config.toml
num_hidden_layers = 10
num_key_value_heads = 1
norm_place = "pre"
bias = "none"
init_std_qkv = 0.0422
Each number is 128 + 24 x the weight over its row's rms, rounded and kept within 0 to 255. Layers, rows and columns count from 0. Numbers have three digits each. The size before them is the row's rms in percent of the matrix's.

# up: layer 3 MLP up, 768x192, rms 0.186, rows 602-668, columns 0-63
# down: layer 3 MLP down (transposed), 768x192, rms 0.169, rows 602-668, columns 0-63
# gate: layer 3 MLP gate, 768x192, rms 0.184, rows 603-668, columns 0-63
up602 101:108101152114141129084134113136176122137096097122110173130131103122100146115198150095085130128124111132144158126114118138120131138151107138097164152156115114127149122142135160113133142126175150
down602 098:133098123085106110175140129134148107049159134132128126137187133160182129140138121104134154108112112139092103114142115200140120119123153125096141133127172126137133131175109144119130154134143139
gate603 094:119121139102146129133186117162159139152136153091143117151156104109142126112145081109126111121111122139155132117092130086114110118103138125097134136109147102122137103143158093092189151096141135
up603 094:140144145138113166145122146090116126138090136131161180173121146159124128151123090114110169078105103124140135125087149089166097101096159135140132137121121142145159113110153088127124136089153126
down603 102:119114105102133120135149166135141182124053125141142196122131134139133132122167099111147106133137128153171117133124115109147136111080144126139152111153113119119109100142151134084119108112131084
gate604 097:123084129091125158150151095167136103136099104133138133127120121108180087161115176177130107111172137095141134147121121150139142080160106131105125150124153101133144138128114111112127146150127139
up604 095:172099095119151124094137069158058176139127105137120136089132154132128142121112091113111157080142131137154147127120075133136114138109105126151107082108148091120142119142095168150148131144129139
down604 096:164118125112184124115117107141124121141120140132113158145139137136099111119143126118106112094103142124079123092141128127120115098125058132117148147132125142143126124126145120159104143125128134
gate605 098:110137155117151136118076126131114178172122156144098182153117125127134104118122129135137055140112119129121149117124134101091147120160153117137120117107171146109176176147151107145101171171141094
up605 098:130087103115123137119142113144117142106144143142089137151134118168118159114143133116117111149165097101144146154145093142131116142098133105134104130189103127116104102105137125150160088091103164
down605 104:114150136153139140185141115092162117099127132130089127154160087097105138092140098119108136127097128124160162166101135125141110123095129100119134108147118120120133105141128105149151102106143140
gate606 092:157128123113171110129111146134125132120115125121126101087150124156165165120145103104130169142118120128162154120152101150173113115102159151142149086137110127170079111136145045110134132162120113
up606 097:062104087113127147104099172112083158107143144150129165142179115123113101149139156097192099131163141087159093141130141094164164078158095087122156111103166122121121086143096136160114117170144129
down606 097:116129155117153143117122112109114128131136094122148115122144117130130160144150113152119147144131124130127113105109132151149133152136156136124123113123095130135159111116161134122136166142155177
gate607 108:103146107139167106130162145106117073146111147133111142183139110166127134128136160146137128078112114118127094100154148144106132128126144163142126081118127125152115108131087180149148146139134132
up607 110:136141162093077115106132156194133126116119123126107086111169122128134135107119091150135138109129172141143114131162068123102097164102108120169138098148093125154177121135153129130130115117153106
down607 100:159115162095147114145092159146137170150155142106167092126140137078130073135148164135139138123118135161107089108133100129123154110156158156121133082104143097120134135154130119090158141126126139
gate608 100:130143115119152146155098104125141144135122124111109104175096151129126155085118137107131142090092143144114140125131195139118094149159145168110113145094178137117151140118112110073150156130116139
up608 105:116088132162082155142118113141096115085124127126096104136107133129095155139143107117109118100129164115136132115165171086116126173128129105139107115104070131103161099125124134105142174097095106
down608 100:126114143083106115173129146137103164132133170147128109121145154153152143130101164123109158149135126138101125148120162143125137111103126123111076119108140111155126117166147154113148146128138171
gate609 103:110148105155138162109155160130107134155097104136160107140100116128146123148142131069132106141135126090146126110115129188110125060091163124083143150170167153111149128140155142135126153132125120
up609 112:137140131121094122196121133153146143157144126102110125099082134173124125121128162136134135179147122127143131153121132131031120144119165160127090158135129128143159115119149116144106062096122119
down609 100:100149135155176117126075102151149125109109118156141126143092114119144135114079105145118131149131131140123094073139120118154150135098119094114176110099143114120165094086139113138190159111123128
gate610 096:124195129142154147121143138124134138102164118120114115145123138155149150160148113116097064112100133148069130148136143128136116153123094166131089127114127134175122091128151141152114126137129160
up610 095:102125115153109162145100146152099129102148129113126080108172070147177098125154131104077122109139123098093079147134128147132145123148143148152136158118150142121120070142137152107124157139121189
down610 104:121136143175075132095119139104178156174168166140149148144065129130146174171138110170130095089104140129102119127116109088162083121102099143130106162177127122143128129145106160097103152126119141
gate611 101:178070139150096130124151136123132139147131130153093154172103095178144145102059134156118152103122112152141094122135118171131137085136126114123169109116117125117121179108119151146130117131094192
up611 100:151120078140118101151136117136160131110156166117109160106149098118086115099138162107115155097165094128137159161127088123145103112176162115110158129142147124132120119105123172116108079163139107
down611 100:111108138164104127150147139142138103166172140165104129144154128104136110105157117155114117131086110109115128133119129153156109119125158117115121134174120119141111105162127157140130119149110176
gate612 105:111122117128126109184153124162097134152138146091115128167126132142117108118140145143130108138138118148142105124120140124121132113161139076127147138143126161139121115160077095131128120073061115
up612 099:125143125108112113132126132081131088128126107155123138098112138140129154132120133095120136096125162157100118139109163132113112159123083156088141144132156133171148139127122128120140163136132130
down612 102:134148108112149137100129160114157087133111113095114069133132136156146111097130115106137141102111120076132137080106114168122140120158121130142117100145111153140137139135095129120100120117142146
gate613 102:184133161097175140150116142142114113092121122135136140140130146141141109144092124118117156119131108161145092140178107102177139099123092162147122111112135089154093125160155156134143119129131093
up613 103:114156141156095114134117098103126144138145129145146125098139146118133113103142108143123127117115158097145143148083095161137150131136153101129139121138129139144166105099063124101101107107127167
down613 103:156124104166174123092118120150136125125134135142130156128100135126137163109135154130145178128154132102128134143175096143108165086108124123132115107130118103122158117145125133100136150112105078
gate614 093:131140202135097113135116124116110173128153161137106100141182096153148088141153142126119198129124099137099164129077118134161109121129137156117141135123107146141123114090147132119091172097121113
up614 089:126109122082118148106150111090118151158132166160147108156140141124139122100134092104102162130129140147109149163150089120102140177098101137153115134093167171155146153155109201107133140137115173
down614 092:100175157126107139134143128140108128146126105116123105183129137090092124102133131122133138156115132156174153127120093124148149091127093144127145122154097130108109145134099087088126097188150147
gate615 096:139173124138138132130156117160129133155136103107114088179131106136114100139113118125118120124124126145135109150108166119081112090075154135141086103112140123120159158169150107180101129123149157
up615 104:133143128125107116123143162143138130138118117147130146097154144080109139151108148087132155135121181148165085128114080124166155128160101109105138127095070146098113081135111119141165140126119127
down615 102:139116110122122147096082176158115143095142145098148109123124135141081085123076127174137137106117121111136116110144140184121124108114143141109130136149108121151091180104139113129119148111125185
gate616 099:110157122157103155097127161138132129132137095161123097132123130103139112135107120107103129103084117105111108145107112130107118139116118138135167136147097110126115127165125124167135141139131132
up616 102:144117181109073144116085161128128124132120125176154138134111124125146109116119097121149141137098174112070150140088116135161149181135093146066176132076160142126172144077129109115107150135121112
down616 105:123138175138127157126132137144087122116089145136137159128180149109120164100146116135172160106098099119089121113106142150154147114150108111113162138125155132140128125130107109067125102137189137
gate617 097:119127090153141121131117140137162132148097100088086139116143134141170163130164159122149118168107113119113112101105107110136114123139134088098082115162156119118111106096127150117129141134160141
up617 096:139135134083117147118106151080102161108089106127142137143131136125117121111102103061176152123145099145151105162166124114149136132142143142139123128142137171165170113106148108125140146135155171
down617 098:141120159079167100159124108117140137103089116159102119133134112105157182154132080136095119118146147122119158163131134102085165134161080160131133159118124125138095149174150125087138160113142145
gate618 104:115101141164107070122149113181083103105130098159099160134171098086116131138135115111158130133125116130132120107075127124095119098125118130145142146112093168126138104099189154116087146133102135
up618 099:182137133164127083110094106149149126133127155129160132098170149127138154130107119129196090109178127132087145076101168107144130186122161122097144114122126139131149117116173136155143122131160154
down618 100:115143107164116143136115140134124093114145153133132167123155149118115097161124119133145168169122100094101124088111117128096189106117131096126118132122124076065132095157155160117114094100117152
gate619 107:096165148112122147105138104130144137116117132112158149126139105122100132114124123162111120131189115146062112143150146065119160138108131166151113109135124094103126157156175155176130176135124121
up619 102:120134141108139154142128107154152139137109145160174105132134140151126128137130138137109134149158152129105146154109062117106120120107134145140062093146120091101155115132182099106151180167136123
down619 100:104143206107124130121139092113101150119129149125131161097203132150118092096125124175091146130143127151162132098079128132093130127134123110084104095131132104117094117117129130156099131135112136
gate620 093:148155117076094155148163110121124102157112097110136146144146152135108139105107155156122114133125107129127130142111136103074135121112147115127121132112120091073166128130169088087112105138155135
up620 088:122091133113129153149096120170148118124168104141131091112150149113084143122107146174179130132114077185111111149126139131095129082136135102132168131109138139106189147157139134104150110178135128
down620 095:121141125093108135166165165116177110121153124124169116109102129142101105146151135144126103127115109121115127129118148150086105083127169126149127112097154132118144105133138149112143098116094148
gate621 104:139150150171097134156140116108131127153095185156123149140105148142126110110149080137113131144151155146134141166118126126139197132145137132125144174138108121150129156110138126121107155125076140
up621 100:092084115144097143095089120139176110112131086084163138138107094103128119136132141164151093118132147125124156109094112121114131107137110187177108116122124108131126137181100162163119120156146080
down621 098:115076127109140133109100127119100086123097096126148123120123157108160162143055148113095092100094145142184119163146131109128106109087139133146113107139109172157123100125123132141118131112161110
gate622 100:122131155118119158134129159097125159159150116100160119103141148112163149114115129105140140124151188126164152134110155137126140131124116129138110126171092095112162143113147120130111173171105125
up622 083:146129091154153126136119133126116077156111147114106160181113156095149114153177099129160123143105147130109145133136076116169144152136143138138100135073143113139132134159144133132149127137152106
down622 091:119113140152184116102098187105099137083138172135145152122144156115131199106144079140128104114101148101110093107126135123117115141094174136092147151121132122116168162132155122135104129169111087
gate623 112:123089120087136173184159114153135136111114146089137126124140128123129121119111119135097147141076122092115092167130121130110147119129137214136109108139125105123127152125103125062109122142139143
up623 104:120170081131153140109113127157109138083112109158131158144119152130108128128154121092163103132134115122170121153132128139161075128149081101118107128136111128144090092087145156117172112106114121
down623 101:088118083127100154118129111067112143165160142125145117158153135136116090145099139144119108118166184096111093125107159110138170169092151113142139093130114097117138124117137128125162083135127120
gate624 091:149108163139088163162106173141157127114114111102124125155107129107087127102125148109131173120112118120153144178173160122121119126148121179141138111111115090141098073112156143147115172119123113
up624 096:088152169151123137132147136107123078145148155145131144107081117153136111099116160166137107128122147132160165114172133120139117122157113115155156128109148120145155116104138152163145138122167125
down624 096:143115130165143123156149190141173116103109145108166118096122124129132144122140119115133133150119133110128135105136141118162125142134125191110156119130086185117147110119146127187148118103113129
gate625 090:143144129115114131098088119172135108105135115108139125147182157120089113131130171142129161115100103157120152107106101111120123149160118128122115134125127146102084151143139108129110147122121121
up625 096:067186144086077165077138141117145131136125087112113122120148129168118109080114123105131121174106126110146096142121129126118125138110108103146140170137117135093177154085098125118164139094086134
down625 101:135154122106128110122125147112178129133130106151136090130146117134143130098151141124135097106110117119149096083080113105146129124122072129087130102110136141171134112097109177112134125122141144
gate626 096:122108125115116101155130116083162160121062138122138106133154107123152111117125118120072142127149210110080107140111117107137136089148101115146172130106143139119134110141149196145108109110121154
up626 089:140131152108139148116089123097115125171106150109135099134159080098133104136126081113138121095086151107154111140146120096120112116130091086116132087082117140174134143115111138116128126117144119
down626 096:114096153153106099153131142150092129083114097129148096138144113159154112117158116105093108099147140154111099137117122069148137153154122121119131110123120124139178112107138193134078099110123115
gate627 100:144130160151115118137088138122118124088101128149126136146096138117092155125135123139177164152152114145126123120127098166124088102138141098144150139122118091126136135115154142110147111076185130
up627 102:111162097166113114111119109161082100120150119163170128149139143133073119097130140110157151180159134107172145101142113119131152098124167089097097138149090142111113127162133102183106099123159140
down627 099:140135117087113117186132090132143124157081094175141134112112097113092101165128103119110107134127142112156159143158131153120132159107120128096167124096120103147161128145122105063119135148143171
gate628 097:083121141119126106163097101091129130129130156110153112110133133090103161121092080123150141116135102092145127150128144168140135139162122138144134151150152128135117116111116107119132135123125116
up628 099:143119158121105149105131160140131119123153130141128124114114089107074136114151093128126115120116132066086091137126146130125132102162104101110143134136114155154116153104082099148120124174121114
down628 088:149125143126132133141095149122074143129133143117150135158131124113171123173116146067091102101129124123088122096112084088118105088088129109121126116135129130124105114125119154098148149159085112
gate629 108:111131127137129161135132124126139098088133138149126148101121119099123162104069126172119113130153137186187144119119156115112140081165163101156115139108157099167145106099139151146128105080148155
up629 103:149103084144145126144087109136142139115154092148105159119140111144087166122104141171102142150103132124095163136139107112112127099146122156135124088134124123139109097097105164114139114127158133
down629 097:177155089148113130152109132122102137155092123143133124082125158158100123108118131077124137149084092065130161129171140114138087126132112170149135149133098130169100105112156144119096115098118151
gate630 108:103117178111098131092144139162059154126138146135134129120060134113124180149098131124099111173129124132185128122151123113161112174098151096122104116145114155135128112160103130146156122111163152
up630 111:173103128155127137134113103133133103132103125090100091118124152131108156104157138166130129122144090144108164132126158137092069105150085140127128136133143120144123125070129131088114135138122118
down630 100:125150115133122131106120142118117120136118141104109096145089115114142137177092129102142117138126150105154154101134068120151161057110113097096093111102169132142094112162128098123144124144140142
gate631 104:109131155128111128100143148161152085114169160121100153128165134128109103129105156120133146117117158122140089135096134106191098148159153132116171107128169147132117105103099115123166166129132095
up631 109:151116121114131144118147117069125119114112113137147145102135117125094109117123092101135093150129125150136143106104150114122142146098136118131136150154131142095126105178138153127095120148195152
down631 105:116131185148122128155136081120130128108080136137137124127124112115140171129147119128154138140113128148134130163155121113118138124116078113160100158130133139128155119144156150154151145074127100
gate632 105:142152173097102132124159110128138140125143108178175098168131133154077104154106113149089139101148143122128130169131139121156101128142124124147161127133116144138141177134089136152130138129090104
up632 089:131123084105140164126130160132128098103139136133130110147105151141068149115153158156147135139131131103137094148102106161114118128150104151130150185131113121148157183093167106125126102108127115
down632 095:132132174119124160138119124122131129103131156144145125140134167089126162127169149121175108156104117126161115082105122151158135146139103125085141144103164120092106118117109156154132122129118083
gate633 102:181123156103126126140126123143132164071134153157116066139142119176133103119116143150109106124122165128168097125140129137096079134137172137145108066109119163085118122147107165149119137141134125
up633 106:149100116136095124085126097154129113141135112136134163159127163091137122101114097124117128121140101163155155107120120068131124115106174179127130139129084097078150167124141128132164115100113125
down633 112:110131089110129103117124123124122137110140111119120173152106165102127178094115111133110088132150062105104146132118152088176167111157138146167117149154086122084103088135106101090113119159166108
gate634 093:136112172136140098122138107164138126115095116125083115149097098144109140139136126173159151114110097137168114135134103166149086148152125109152119099128133114130147116109120135102134110177104117
up634 099:134106117150093124141100163099139152130150125159155139090122093141135080163151105105142154137144107113133143106122111112132172150097111124053129130087138107135148119140103047167112125195109119
down634 107:132131089130144135136101161105116146171114158081181128120130124168118153102126097119078112137133185108139131101115118100083123125108128127102127118155127126112110129093130116102098134095117109
gate635 092:126181120170145092117085162148145106130134131125129118131093100102127125116158135124136094144123130127182132112120155105101149136167147118062121145107099128109102148144107101121124147130131140
up635 100:174134167105178153140116093081155116143106165138140091131114134105122163126126142069134156178086134129159131144141183109126114131123102120091150154130130147128153121096124129099082147131140127
down635 101:117166106135153140139142141119158135159147102127126090100125140130119083117107079176164162111130109134126091126121109128137118144104141112164111045147129106119152144118160134165153109160146125
gate636 101:133086145120186137162160131091126120104155164126121115140128142090101119112127145136102190130168117151149123118129086119166164134173142166146122095106105071168141112067112146097136123115142087
up636 093:131145125159106137116081148138142153145139110100116139067149170107125172136150144129145175099120178142109125128098114164128109130136140109099113109046107109146169096141124130123137121098141157
down636 099:138116122128135160128184117075123070147099129166105113175120086131069137107121121136112131132134077136110130109138074119131080148128116133123146111108142120145144093140101151159128157158130149
gate637 103:151138137086088090122132138147130150160127119112147155106143157098103153119094143155152122088114151132107136161126133114113124098189109167104123127111095150116143131138143127169130170171125121
up637 107:162112131123119111133104120133128111119138166127057165139179135139105157141111144105143100155126151164128132162119125096126117153152134107138114107120124113101102160126167137146110126123106112
down637 106:120154156171116143155185091117153116111162112134118099140138114140128124177115108125153145133118148139087123114105128100165098137161102115104100118118159100094139136100201088195117136098135163
gate638 107:097091158126128124133143148127102113126133150081150124145146116112103143148117105132109105071112162177103111149096135129109173117101156109123136104083137120099106144098168154131163133152114094
up638 101:129135129154156122145126162115099112114115140145152094162139127141125128095101103149146124157125119075119105091101121085103102147099145115118123128095084192139158084167104092123156135105097139
down638 101:117117065097147121102142141134132111162100144178128119102158123176163154132144149131163134099120119114096130124128119128083092129136127134142092137123088128116116119117115130136144139084113134
gate639 110:120094145127160109118160143143132170145115161120088168111158166152116167131148150143110141109126131157123177159109105102145113118104150134109143116125136120138169117152129134163128092122140111
up639 116:111108129112184105178184159167154106111150147128110124132116143127145098136144157148092130138130127132143109130141079168115129094185102149129126129132102115134183095123098161102089134132183114
down639 100:146126121144125143074120111087111105112154143112126115128072132125156154115123157075162132150121104080113142149155132120147137150135075133136138173169137146098132147142136158095056165106124112
gate640 098:141111155128120098154066130151117165123130103145144122158125132125156128136134107151135149118129135156148110100035140132104137113121134091136120178139109141115179117082089120111099122087124163
up640 105:157138127084066155146148126137100099117113091116141119079133105158143158123136085107153148117133146156161121096123079152161127123130139156100146141113110087182144157145051142102108095106119110
down640 106:088104099095072122090131113124131124113161140102099125150135128097087129159135118134149136116063133120119161163126126104110109166132112173073116096075135136100158120146130118165120143093145119
gate641 100:077109124122129169138127090119131154140132165122078094137129162124146132114088143118134160109078089149078168105127119058122154109131129124150100110129115166128107129197160086124158129081115109
up641 103:163079145115126100136116118107111117126147114081158136160140142106122121153152120126121137162161094182129107102155127181139128161115116147124111137148134084141123147120142134172108104101131167
down641 098:155121122184131106112088116131107159115138164157117141133111127126136120125107137118120127121128144097131126142115124167146111113121133122207115159130136070107122156118121167106147134113143123
gate642 100:125155185143154120082110109122152095114145160170139119116154137110123066144133114162118115146087077139154164195150146134071136156169123149103130156122114141134136135153129154134133132127075136
up642 100:131123140131140119126132128138147127142093098123084128169102155156160149136123136089154114145113157152107103168183139150113149136157094116115102131137154114145116167118137132121151127132129136
down642 101:132112119069140105112169127126143101148147076135104089103120127114122147120101117119124118148167101102101140084149119142091127120129128116089104142129123170115136120175178131106158135165150131
gate643 097:180094088115125078159132098109086168100086092107159094119110139106140113129110111185125102100183104141148150109125114129134137180116131107111165110109158112087187124131139154159121114107144130
up643 104:179121122129134087106157132106160160113134081106147095079153124124148147085134127137102098119173145142154155129115114147118133174102121108067127120090223117144176108119146133119084153153136158
down643 111:171084130153098145161105142134149126142108114096118131132157136111106113094150166145171095120117145133103122131128116136144115147139154146083141111108137111121145118160147146084127156132151124
gate644 100:154117134147078143147134098078131084152093121110116140114133151137141110134142099129083127131135115072089121104093123111139131131155086090158131148130132137114070130136119158098164142106151155
up644 100:147152090110160120070092153126141142125112149147126165078158132143111116153166156127144134103143114126160132143127120154150120149105109114136119148087110108159107098101081125096122158115133148
down644 101:131128147119087106138132178122099133115136133078154115118119136129125125126104095105128130135093116096137123143154133153117113113155122125122116154134151156157108155097150130093166115153123127
gate645 095:133162110113157105125112110144096156108119129143114166107127120094149109154109145148150126115109110142126102115134127109143114134150124132154125155130144121149106191103107128136120128112123101
up645 100:143140141114138126128142156153162168171190169113092146183135083105134158140159147096117125142097148167132119100106142130160084107150136115121173145140129150111105122151113159166090123138121144
down645 100:074132091112139123092131148188133131158098162146078149141113087131134121172117130133135130116130143138125116124119153156155111092114103118090174175148136117114131069124102114148144114145113132
gate646 101:145080115147155141101159143058201151107130089123124137132137127135143120125134160141181117139105150080131130150114109102145139098102165142147113117086120141176123135171115087168085165164139118
up646 101:123130132117153082154121140166126099145138099128098094136147145142141126130133069150094109101126141151115150159131162096121129136094130124122147117132167147131122126140113118094116128127144111
down646 108:162127100104125111099096122160056141164085120119178076110121126120118153116117108154114136112154117153130117116111171117135136153113096103172123141104170141100133128100127150116147121100142152
gate647 104:106085136091078101118148152136126088156092115117097108139092169122142140114167121146076141129109098124101135141139124163117131169113112149139152134114142121153177152099130175107168136165129109
up647 095:181144118132167164138086164095107104126137143111130148128122119168105134130082107104122169116135111141105170134127131114123128102103182125125102111121171108135141114114099131162149129080114099
down647 093:128080100078158158098136133068138103134171117138134103163115079139173139134117125127154130163130071129175164134115132104136111104106150118133108100117137120118136097140134101145129173162082119
gate648 096:148155118154152161092147139095122127138093117178146140138114153091147165059131106116138112151107161124098124133169131124115138110110112131102171120165122108130121102124134148158142110124098149
up648 103:140117129129141109138123101115100171100133123093135132098112167157121152137171135140143091118106168114115135107106105127165152133156152177135112107100107168092139120134142145121079176138160112
down648 098:120148124148131088130146097152160083090132116109120155179119139130124083087085144114154128109136115115111140146091163162083135111110111130119164151129109067148147128128094148145125125129088123
gate649 093:107123098137155141138148132120124129115161141138133117127126116098149110167141126126105149136157118126126132121138141156139105094179112123129112134117092143104125130113124125086111113128108139
up649 092:137170061135150097130118127109132157096119169138127153178125114160096167148189119124143151141109131107120122123142139137104150098109152194128131138112141148116125068147183124125155143152103102
down649 094:154120119077144108103126170136132086148081117120129139132120100108114110143124086135097139128104152162171117099118084165106153165130109115095072073127151144134152104143146108130118136114164133
gate650 105:116081131126091157144140122159128123111138123142149124109159152173095091158140127149146149098104089149178109086113113175123130181165125122145101096111126115091076110129185145120109079173124136
up650 097:134123163160140169139091123172128126104151170121131126156104085135167156148159119124125138136106143111138115112159105133145180136169126089148154081119123130147156105138118116095111153134133078
down650 094:159111138147135140136129172117145108127122123138110137187120098144124153092143171128099115129109157116170122098155143140136122087106112114144146095142156112083145164126132146131118111154131098
gate651 103:105092122151144133137135160147125121119110095105163080099156150116102147116117106127080087143098148132163134103126117100140145140110141139099102144090097111112172168155180124111131157103118130
up651 095:136084160163147107128098120181141114149112115146152112108089107149106168130090109157127139142142133147144140140141151146153113122157097072080120090101116135110141090141116123121071131119099104
down651 103:159090159144148152130140125145139102145142113180111079172158130096155142162092133135105126136102159123148148150076131163129117142130094098101120207123125127124108081138093143162150108130131127
gate652 102:146122104079145144130163158147145111089099158094115181156104109132128135159163159101128118125147150139149097158109124162158125149152147119087136103111157134097153120134115122089165129104140125
up652 099:090149146123162122133143108100107104112135088102191104120138124133160125091118166130121125132158111092145113125132122084104142136189107152102183135193121151127127115130126108092102077140108150
down652 101:175128149154144141155087095103118108141112114164154064127096145114154137129145087166110116156140121131169118107098143100128131134118110146147093192137073134131172127099129093097125103137087153
gate653 097:123122108067125118140135137150115149104119122109114064144150104083100131156175113158109127114112132140149132095125129098140130107123133157069139108132144138056102116092166102143102101074141077
up653 089:152128087137136106116098172109095131125123156120102089137122144097118105130156177135110109164128081189143134102127140103121125132162130146113166151140157155078113122105127133096100140137126131
down653 093:126121142123126116125142137113137132096128125117129120120122139129102157136122135089131125190144129127143125138137129131147158087122129100114114156203133109144106116147130076107087105144140147
gate654 104:108112139095120095131123173106133160104143096085132143131150103140123091111163150144104091123130131115124138165149119127141124142149149192089149080110161154140120098125101122119091109101091100
up654 102:138112136111118122119129108166148172068118112084096114124161122146137115160098109132128122169144118124151110094112116109161146099101128086130114121152109116117155142115141129136129134138120123
down654 107:151139125127097131108091143137163123120106143185133163105173136146109121151141085098107098156081134120078138099129156123115111145120113099137094133175118133111111114135148126086139140093107095
gate655 095:138156108165103151130092114140123126160109142135133103091094156148147146078146136147147114100116104102140098138138121139124138068126091129131119158144050164166145114109178120147136159136120106
up655 094:122154145107131116098088129087130155159127101143101125122081145115131115174185134138085119155149113137107136135116105110118113140147115135158157095093115156110151155116145097154124128096155154
down655 095:115093129125125131090162162126113123079123133074135138156134147121177109105153157080107127118099146144138111098103119125104165119130176139112161135137142092136172123154121102117161160118136159
gate656 106:116115128150152127136132114141126141113120110132132141143091130161082116146125145160130104177133085101130068167160107104109118114095156180122144113125151121110137178118120118173136150118116144
up656 103:117121160093138109105121115170097143148128142178134139133130132174137139177152094141141135092131129125144063121135108146095096170100110139153098115142134122150080124146107174133128145160173183
down656 107:148152065127124113134078151114088126132118109113125090092149126122137129139179066130112162051072133145140155134147142110159107129116126122121103122104182116165098134133138117119137137072141141
gate657 104:163146133140112169119154128087108148061115191139078134091088134129136127174112144109158182150116128113127104131145116142122135147113110150110161126068122129146154111096157158117130142122120158
up657 095:126148101137155119143160125120131147096133129140129146123137110107173096113126148135124120086126151111096094164093151111090100151137153105137138129200126137119104099110156115129101125150152123
down657 097:130093148131133138119137137118094110106114150102152151162146155135135124108157105143163152132120141101117076150140108113148111084149168143146119120136101101087154156130118128100142122113111071
gate658 098:120115159136109097110173108169141084152147125077115165156159178130143173122116129185142134106156122103133161154141116147118111097121147176128105113163130128120116133098186117123186116126113090
up658 089:129103077130136119102130142095125120105102133122145134156118129133150116126109103086155131104150135129129108158129143147146143151076112067127069125129157148080105093157135131115126094167123138
down658 090:111109133087091109184171097116110144162121159065121146152146113119112120119139147130140128099078123146114170125139140148106127112078125153126144078182175088149087134109134156137137110157150120
gate659 093:157097138138143156170072138137153145105194129127138119172136140116092169103129120127150121118116125141126146125129180135124152103145137158098097116140101134110137120106145139137157065086143119
up659 098:092131102114151145149137137095148162141115131114198116109111106124127145194141126164154105086112125132112104155103158143103125115135128164172097120161173145096108121142150109133125141097104091
down659 100:142120105087093131149122172150102128116112087151086095151115149136144090147153112080132115158108114146077112152104128142110166096122156129139119085103111094109156113165105092166161123151152122
gate660 096:126146097142134133161116110093172115091129175146104152114149145125168136130142141145121149192164134090124140156115102086154156107131114127109133099139136114093125141103186128150150111122107115
up660 093:105133095100133144104112130123100123144111129152153112106113133112135118111142084115108138119146105127145115089144136104135107166131107140130159139133119117103160086109117106160190145182132136
down660 092:124128137088161143162196101116175140079142132103118152142148093171138168149085166082085095142102098127157116120130116143088132110140128110139133084087142146141118162134135155140111123133091146
gate661 092:142084098097115178105125134131126116146134095086153145163108142145120142105140082119112117134159144101097116143167086127113127129108158128124128122115138113119151113102101064178123110125128135
up661 101:098093098155130061144134151106137174121100153150075127122095141120105167135150142122128078158140116123148140070125129124123126120125117106120158154101089095139124144102110120143126170180144115
down661 110:119112141124132102128114113166135117120120104153130143105115131128088101115094114106159164106102135158111162080095168130136164185167110125132141117132138161112122159106155158124152139112150138
gate662 092:126071095122141107120148155157181135074123138145093116120160134128136134133146138150151125102134144084141128110127132124109152119121063130088102121091115125136113107146122108096122136131128167
up662 091:115074130143096165082124153121153142165160129119131106122101155152144102148158145142116153115143145141137113128152150089171159140074096124170143165123133144103131150155129131137136133135135134
down662 099:153118116127170126129106160136111121109098127116144119102154124139123117113128109155145128126173109155083143154101102142077119111150122091113115168168141146124136144127113103181126150122148149
gate663 107:119157083146111103084087133137183115108142134105105141085171133166098129149127089143114084129145125117041120076126112131164136186122129139102121096076160099127133119121111101143137114126118139
up663 107:112106171134138118125149105137152083146115151117113100170137133158095108088123139110122102172121126129111128124113163176099134144141123143168112130108118111128146118098118154135120120109186164
down663 104:103099086162118157137152146065115100075160096085120142133134157102172136150093161082091131136110117133152185145148128086128115118105147138111137147096153107124151151142129103100098115116094097
gate664 097:113111140118136145124134133101097134112161137060117106112083131110148120125117133140140110089132104130156204124133138110144139108151096132141081117149103146144125086142116081091129123070160081
up664 101:122156124163112154133139138113108162139124090113128130161150139156120132112141122074126101135147104125132112111151149126093138156136109129169077132119114120138092130096105157121115155172158095
down664 091:125069078129154123101172129122125161124119126136152135118103174146091158147133109116131120124122172133116125126148119082129136107090111126146143151164132113130126101153094106170149114113113111
gate665 096:129136146179115124099103091166139150114120132115147130111099164110096135079115116129132128111166109145131086101113095080101122118113148156086142113099121152160149177155131053118140130083124144
up665 098:115120146135110117121111176130146139171188111122139115167113123125091169109136105134095153129146130136127136117094146082101157131093190107124143147139079137156112163136132114109110107128142109
down665 101:151115103106125139115166115135136123143130095111130118114142121105138148156137140132171158113134113166106129097093143157098102132186121134116133127151146138147138102115133161155166111165152100
gate666 099:163158126160152129150122095144070144117123102108108095108131146134109125150166107154152138108165116124143081136143159120151085127132074119162094127164159145115159154132127117138119131100116153
up666 103:177143172143136112112177153114111119111099147097103092130138125111166138102106089135167092139143082125143114121122154118157111132125084139156124159109122119165135085148156124101138156169149144
down666 100:134128127116139114132075138089152113118114189123147132165112141126138156147153087151117132128134133149089165165175135112096152102149116165097203102133135131107136136106163151091121106124113139
gate667 096:100133136140138119112114133133134107125147127113116124111149152168138169176177145157137129081150058107146134123113134124105162079085127151123167127154122066111099135138115133134139136132156094
up667 097:095105141165124104142140128110100185140127121092154134092125126127102120123112112135102080102105139085117140179105095106099092096133086134148102126157151105084120090113135139149148105118124092
down667 095:118147107137125096150075143107130113118128121145137140126087125140142081118126142122089152145099151126144128134162089134136117117160102098128131079103119117106094096108153115155145095110098143
gate668 100:131157128091120092176098141148106135127162126153173155130123159169138110142090131131144152113095138154128136129123157111123141141168130128126120160124134132136102113104126110150156160073165138
up668 093:110129105134102173101101150121128112124143133117139087099071130132078123149118110112118119115099108174123127106115127105066123145105127131068132103154148141141129141082106070128135140160111142
down668 097:126116117149114112100139128130163110150116089138145117146125119121114099127160150143128135134145130125095130194161134148132120128130119151124119140171120127094114087107128094137093132173097145